Each number is 200 + 40 x the weight over its row's rms, rounded and kept within 0 to 999. Layers, rows and columns count from 0. The size before them is the row's rms in percent of the matrix's.

# layer 5 attention value, 768x512, rms 0.0391, rows 36-63, columns 224-255
115,210,142,204,208,168,179,136,146,216,261,191,162,217,179,164,192,215,313,259,193,194,186,220,149,231,214,245,173,205,195,134,146
103,163,229,180,289,263,152,232,231,235,138,150,231,136,154,252,149,153,167,199,243,194,224,161,201,217,284,241,261,171,148,163,179
099,220,231,229,122,193,227,163,237,228,138,160,156,149,199,209,222,247,208,173,213,292,202,328,226,182,133,139,185,232,211,240,214
106,202,248,179,245,181,237,191,183,243,161,196,178,217,207,256,163,159,143,205,174,211,169,255,183,231,210,182,241,230,331,246,134
104,224,181,135,198,188,248,243,184,261,202,182,226,149,157,191,202,269,177,152,201,242,129,231,250,221,174,188,293,208,247,122,161
103,207,175,279,114,247,212,151,263,257,274,156,182,202,185,167,146,272,209,179,199,184,270,151,220,161,237,183,211,208,190,200,169
112,224,245,192,193,192,166,148,167,252,210,250,164,207,216,221,207,172,224,173,241,169,176,286,228,185,214,171,233,150,268,222,118
110,252,257,174,257,217,180,191,171,190,182,183,244,228,200,143,189,124,209,169,137,214,242,149,219,182,239,210,168,238,178,163,196
101,194,222,181,230,183,172,212,203,202,256,246,254,207,216,229,248,237,210,239,200,197,200,118,162,182,206,192,153,141,175,264,199
102,145,194,181,205,200,178,199,189,208,167,172,240,218,218,233,214,163,256,194,199,109,157,239,176,200,200,230,119,241,236,205,180
100,310,234,264,186,157,210,181,191,220,177,253,204,237,209,190,196,227,240,217,275,230,158,261,210,141,204,279,143,215,173,180,238
108,204,132,231,134,230,208,145,239,214,249,182,162,230,175,182,151,163,232,207,257,206,193,234,148,164,260,168,226,221,281,162,151
108,200,144,127,219,176,121,113,214,152,127,186,203,150,214,306,154,221,184,192,198,194,161,199,187,224,237,152,204,194,266,186,241
110,242,217,175,272,183,153,145,208,149,242,231,253,225,223,185,147,208,118,179,237,123,167,270,150,221,245,185,100,188,150,192,156
108,153,279,208,191,240,112,192,212,186,213,194,178,217,204,186,152,184,212,173,237,200,190,215,221,197,174,191,181,215,264,241,222
100,135,153,260,204,186,202,222,185,181,218,239,206,171,134,168,182,245,218,207,204,225,206,187,236,250,136,208,255,159,187,165,182
102,224,198,238,209,180,212,215,189,172,275,167,218,140,218,215,174,247,194,123,255,177,234,295,118,215,137,234,233,199,194,222,185
098,188,153,221,210,112,215,175,178,191,169,182,163,267,175,239,205,298,203,244,211,194,211,112,260,236,104,127,280,215,263,213,240
105,188,192,189,174,207,225,193,229,274,164,225,216,233,214,271,144,210,155,171,244,182,229,190,238,168,200,214,256,211,169,249,265
098,180,232,211,311,263,195,213,205,189,206,217,245,214,229,208,309,169,132,255,221,172,214,133,217,202,236,195,207,142,201,251,188
108,242,209,238,235,213,242,207,182,243,244,205,243,190,210,211,180,258,170,153,173,190,243,269,185,115,218,244,162,214,153,164,137
101,158,194,183,153,169,177,143,176,184,258,229,240,271,197,283,209,177,164,185,149,209,267,284,134,185,176,217,231,271,210,225,201
101,196,161,253,204,187,213,157,137,133,163,171,136,201,176,184,195,214,190,205,240,212,140,232,219,257,193,181,202,227,151,222,229
106,157,159,183,233,165,195,184,258,214,204,222,164,152,216,243,138,239,159,166,221,216,219,174,222,285,177,140,231,251,212,183,155
099,218,225,208,244,212,168,148,121,248,242,182,203,216,128,180,235,177,237,240,256,192,185,233,221,182,231,240,191,184,164,238,193
107,188,228,153,193,222,197,124,201,182,220,216,142,202,254,180,217,173,187,226,197,145,188,157,214,206,250,176,253,215,220,201,198
104,191,234,195,266,154,257,264,136,249,211,225,209,248,226,259,198,173,149,151,206,209,197,256,207,221,181,185,188,199,185,169,114
108,206,256,180,196,192,246,197,213,143,210,188,265,152,180,230,225,175,193,231,231,244,253,148,182,240,238,215,293,168,179,212,216
# layer 5 attention output (transposed), 768x512, rms 0.0288, rows 36-63, columns 224-255
120,236,206,233,169,197,281,231,190,193,187,237,202,216,208,107,220,235,203,226,145,214,214,192,219,221,221,193,158,225,190,178,163
104,177,186,185,244,189,141,181,167,220,153,175,216,181,132,159,185,246,138,175,212,214,242,192,203,204,221,197,242,215,204,114,184
096,164,249,227,192,201,165,246,169,203,240,198,226,242,171,262,202,227,148,140,235,245,227,199,208,100,181,177,189,194,192,185,194
110,251,110,162,226,235,199,218,216,215,225,213,198,196,252,219,125,143,206,180,134,264,229,233,189,153,156,157,190,171,211,246,165
103,214,167,117,193,169,228,226,114,201,175,239,220,161,221,181,217,223,160,198,153,273,156,163,210,169,165,235,181,170,245,256,208
095,217,213,218,229,153,202,215,169,228,174,190,211,216,167,228,208,285,147,230,220,128,250,114,213,224,180,179,205,272,241,205,213
107,260,176,182,211,234,206,131,241,203,253,219,163,149,200,226,152,148,172,158,223,156,212,207,218,213,256,143,250,146,159,212,210
115,227,199,213,183,173,220,178,139,117,164,206,219,269,202,170,227,217,218,154,215,146,168,269,219,149,211,229,188,264,171,243,189
096,174,189,234,117,209,195,163,246,189,194,224,168,208,222,188,190,194,283,151,195,156,159,206,166,195,213,190,198,187,191,216,213
103,208,178,180,217,265,196,155,277,167,272,155,215,192,206,179,174,153,243,186,237,148,160,153,206,199,250,227,201,133,201,189,213
100,170,299,261,191,162,140,146,243,148,206,167,168,277,139,146,234,233,185,154,231,238,154,172,319,213,191,227,191,231,149,228,194
104,157,260,219,213,252,230,220,204,152,254,169,168,159,175,231,169,193,212,115,228,251,175,232,163,161,188,201,163,198,137,185,235
110,226,190,145,253,183,120,269,232,257,190,195,150,117,218,178,126,247,135,246,188,155,199,235,224,226,161,194,212,154,180,122,309
113,228,209,178,232,245,130,139,272,237,275,194,175,179,178,263,196,181,221,186,208,160,231,208,229,256,243,195,204,156,168,203,270
113,158,220,246,279,250,192,172,188,177,239,225,187,122,212,175,188,172,262,173,203,204,222,237,151,207,213,223,188,223,195,230,226
097,166,256,178,183,214,183,278,190,216,240,223,181,123,154,170,197,173,160,247,216,193,195,194,214,175,201,205,171,179,212,186,197
103,179,282,244,186,238,161,210,179,212,269,212,169,175,161,224,219,188,147,208,267,231,198,217,253,171,195,212,208,227,230,151,211
094,248,282,174,173,210,164,274,188,207,155,189,238,186,141,201,273,279,141,148,196,112,159,200,192,138,151,210,190,214,236,173,250
106,233,86,127,120,217,184,249,207,276,210,210,177,302,143,273,153,225,144,146,157,235,232,181,211,181,179,214,199,209,209,128,205
090,187,147,221,215,217,179,141,208,189,211,202,200,219,247,172,150,161,311,245,181,149,193,143,218,268,172,150,195,201,209,213,155
107,171,287,245,164,175,178,177,212,164,192,216,120,230,121,182,216,173,177,109,214,255,172,229,243,216,150,175,161,203,205,169,226
098,172,206,261,204,198,200,213,151,206,214,177,169,230,205,147,248,223,163,166,172,304,201,245,197,175,123,188,191,203,234,218,225
094,246,187,239,152,164,260,313,149,218,191,187,207,205,194,180,231,252,98,228,264,231,220,165,251,183,228,257,211,220,187,242,155
117,161,235,138,239,151,254,230,171,286,229,192,163,161,198,190,154,209,120,215,208,209,208,160,208,244,159,159,206,179,248,93,247
104,253,192,198,204,206,197,185,149,176,165,140,206,174,192,181,242,222,156,233,254,204,208,223,232,265,278,239,265,188,164,230,215
099,271,178,197,152,166,212,181,165,227,151,267,172,245,189,218,190,300,187,203,155,175,148,180,183,233,236,206,189,236,215,222,199
101,245,109,193,201,211,205,196,198,274,256,240,200,187,208,203,170,188,272,203,127,232,210,200,208,219,206,178,209,163,258,203,184
101,160,196,154,196,212,147,175,196,242,257,193,247,197,209,247,192,161,274,183,256,145,225,148,156,225,195,226,188,133,210,180,158
# layer 5 attention query, 768x512, rms 0.0456, rows 64-85, columns 224-255
092,199,198,165,186,272,244,265,176,253,235,189,240,221,213,191,253,209,233,142,219,255,202,219,155,156,261,240,166,168,158,149,199
098,280,208,252,178,174,138,179,286,211,172,120,178,264,217,158,244,206,158,140,191,222,212,179,244,187,207,191,236,208,149,190,195
107,236,194,263,194,201,124,219,160,222,191,134,209,251,197,199,121,198,117,158,160,236,205,238,199,156,126,232,230,233,116,155,301
096,213,212,129,181,142,203,211,188,186,130,233,115,222,149,148,207,276,203,270,259,178,164,161,123,272,219,141,247,174,221,199,182
094,133,141,146,151,238,159,187,246,157,259,199,171,204,202,250,218,183,220,132,269,227,187,184,258,133,217,232,229,221,245,259,167
096,184,204,224,184,259,160,173,248,205,236,195,172,220,241,225,263,165,206,218,257,178,189,289,208,181,155,159,191,228,178,256,160
094,184,154,184,209,241,238,168,253,165,241,240,208,188,170,179,173,226,223,175,253,221,198,226,279,147,185,165,278,210,120,228,137
109,216,225,164,238,226,227,152,113,217,163,251,189,195,134,268,155,187,76,168,206,177,147,150,196,170,240,256,231,194,194,236,230
094,219,277,101,161,204,226,201,169,241,254,206,208,234,185,146,210,232,292,209,170,172,161,262,265,123,219,220,149,192,162,187,198
091,223,269,146,169,181,183,149,236,174,236,247,236,194,244,175,113,214,192,199,219,179,184,210,209,175,219,196,227,191,234,252,179
098,188,207,143,150,253,209,226,286,175,202,199,166,173,213,158,187,176,178,141,171,220,270,239,166,220,205,199,127,251,206,225,163
098,205,245,200,243,238,199,229,316,170,160,162,198,119,217,213,248,152,245,191,182,143,237,190,184,166,165,279,203,207,284,282,190
091,179,113,231,182,167,179,145,236,189,285,201,183,172,249,151,236,222,208,198,188,244,223,87,255,176,217,200,186,227,134,237,285
099,173,148,210,213,118,184,176,218,177,244,184,279,221,228,221,172,195,264,284,244,185,174,209,215,143,191,181,210,308,234,173,214
094,269,246,209,202,201,238,237,206,290,111,166,191,192,217,178,143,143,153,212,223,202,170,288,130,179,160,230,212,194,143,212,177
098,203,251,217,252,217,228,260,199,238,170,255,182,292,164,271,188,268,200,207,218,181,164,183,158,187,191,147,225,115,233,203,196
097,282,189,131,243,265,121,224,200,183,142,209,239,227,245,193,170,205,198,161,202,218,198,215,246,240,168,206,263,222,187,143,336
096,182,221,189,215,212,216,266,196,224,88,252,176,244,162,211,217,135,223,209,188,241,258,188,147,168,210,143,267,207,199,166,139
098,201,211,203,228,265,159,247,146,250,165,227,187,253,184,228,169,185,141,236,190,184,154,193,178,207,251,175,168,216,184,147,222
104,219,219,147,199,188,179,242,183,252,247,223,274,185,158,222,225,175,181,195,183,183,156,215,113,162,269,235,265,176,165,190,260
104,238,216,207,235,197,182,239,209,179,209,181,169,210,218,195,220,159,234,200,156,250,206,195,153,213,193,209,169,142,144,221,199
096,192,181,200,185,129,226,173,253,187,266,184,231,169,246,119,173,237,228,194,191,199,220,180,178,191,275,185,134,176,268,218,222
# layer 5 attention key, 768x512, rms 0.0454, rows 64-85, columns 224-255
084,234,213,217,246,122,165,203,274,147,180,200,180,213,184,277,105,160,196,225,138,168,233,163,200,167,230,218,203,258,202,190,154
087,193,192,247,159,204,209,205,217,205,326,231,207,183,217,202,224,211,201,169,174,140,169,208,193,206,182,199,215,169,167,159,189
085,200,200,188,163,234,189,190,153,232,162,244,166,128,249,202,279,228,209,131,209,268,199,171,210,135,159,217,204,283,198,178,216
089,235,257,194,188,202,208,204,218,266,219,188,168,261,163,182,203,178,160,206,221,205,185,236,246,215,199,200,219,125,179,193,234
096,250,153,220,100,203,176,162,211,200,193,145,266,274,233,188,228,189,171,205,187,140,174,187,207,234,207,203,208,175,195,243,162
103,227,198,196,175,238,221,229,236,256,249,221,229,277,245,189,199,261,227,247,207,215,254,205,203,195,184,195,249,242,134,176,177
093,158,213,175,217,288,205,215,209,170,114,220,263,179,185,225,214,128,273,166,226,139,204,248,233,184,163,108,247,127,259,187,217
104,187,203,169,256,246,258,165,139,196,105,223,173,202,177,197,250,160,171,171,190,236,244,173,231,257,240,231,265,192,194,162,171
083,226,235,212,225,131,212,135,139,254,233,219,226,194,255,259,155,180,210,188,267,209,160,181,208,170,238,219,187,188,208,170,217
093,216,202,209,225,188,172,260,225,148,145,213,174,188,146,177,202,295,253,205,95,228,231,214,139,280,230,110,146,129,152,298,242
083,217,199,252,265,209,170,213,192,246,241,179,222,239,234,199,219,164,187,161,224,206,211,227,215,210,160,179,182,225,188,200,275
087,189,207,213,230,192,190,130,278,183,226,179,229,233,225,224,168,174,176,245,195,149,179,222,192,168,226,263,217,149,221,216,212
099,246,190,225,144,222,123,275,142,202,139,157,228,190,208,181,212,143,289,202,211,217,233,275,250,223,249,182,213,193,182,175,246
096,148,214,214,267,310,169,228,192,229,207,253,160,209,127,183,209,98,216,183,208,178,215,247,216,218,165,171,167,204,269,139,223
099,225,248,181,238,188,282,150,256,231,261,191,181,158,263,234,283,251,169,277,243,262,150,165,211,285,238,245,193,195,177,169,156
099,190,207,226,257,183,257,242,149,163,251,245,203,224,190,239,220,212,151,279,163,180,209,176,252,225,250,149,161,183,255,106,190
088,155,205,186,154,205,197,130,182,228,198,215,213,120,175,147,187,172,239,161,223,154,233,152,211,190,218,165,274,211,229,185,225
109,226,205,223,202,202,197,234,162,226,143,200,194,194,149,248,244,180,220,240,179,166,236,199,149,194,223,132,187,173,250,192,189
105,212,174,152,276,222,190,291,228,238,198,169,208,188,124,195,175,206,192,257,185,242,223,177,209,158,233,167,251,216,248,217,196
100,216,181,223,195,172,181,160,251,198,147,134,234,117,268,167,202,219,155,223,212,266,223,149,233,166,199,252,189,128,175,113,247
121,249,203,147,231,199,157,201,255,220,246,161,244,147,298,220,179,218,200,201,232,237,184,235,204,226,212,259,164,216,172,163,194
105,176,197,218,222,197,190,190,188,174,217,196,191,223,208,190,228,193,142,215,212,224,137,154,178,185,292,214,183,191,201,193,177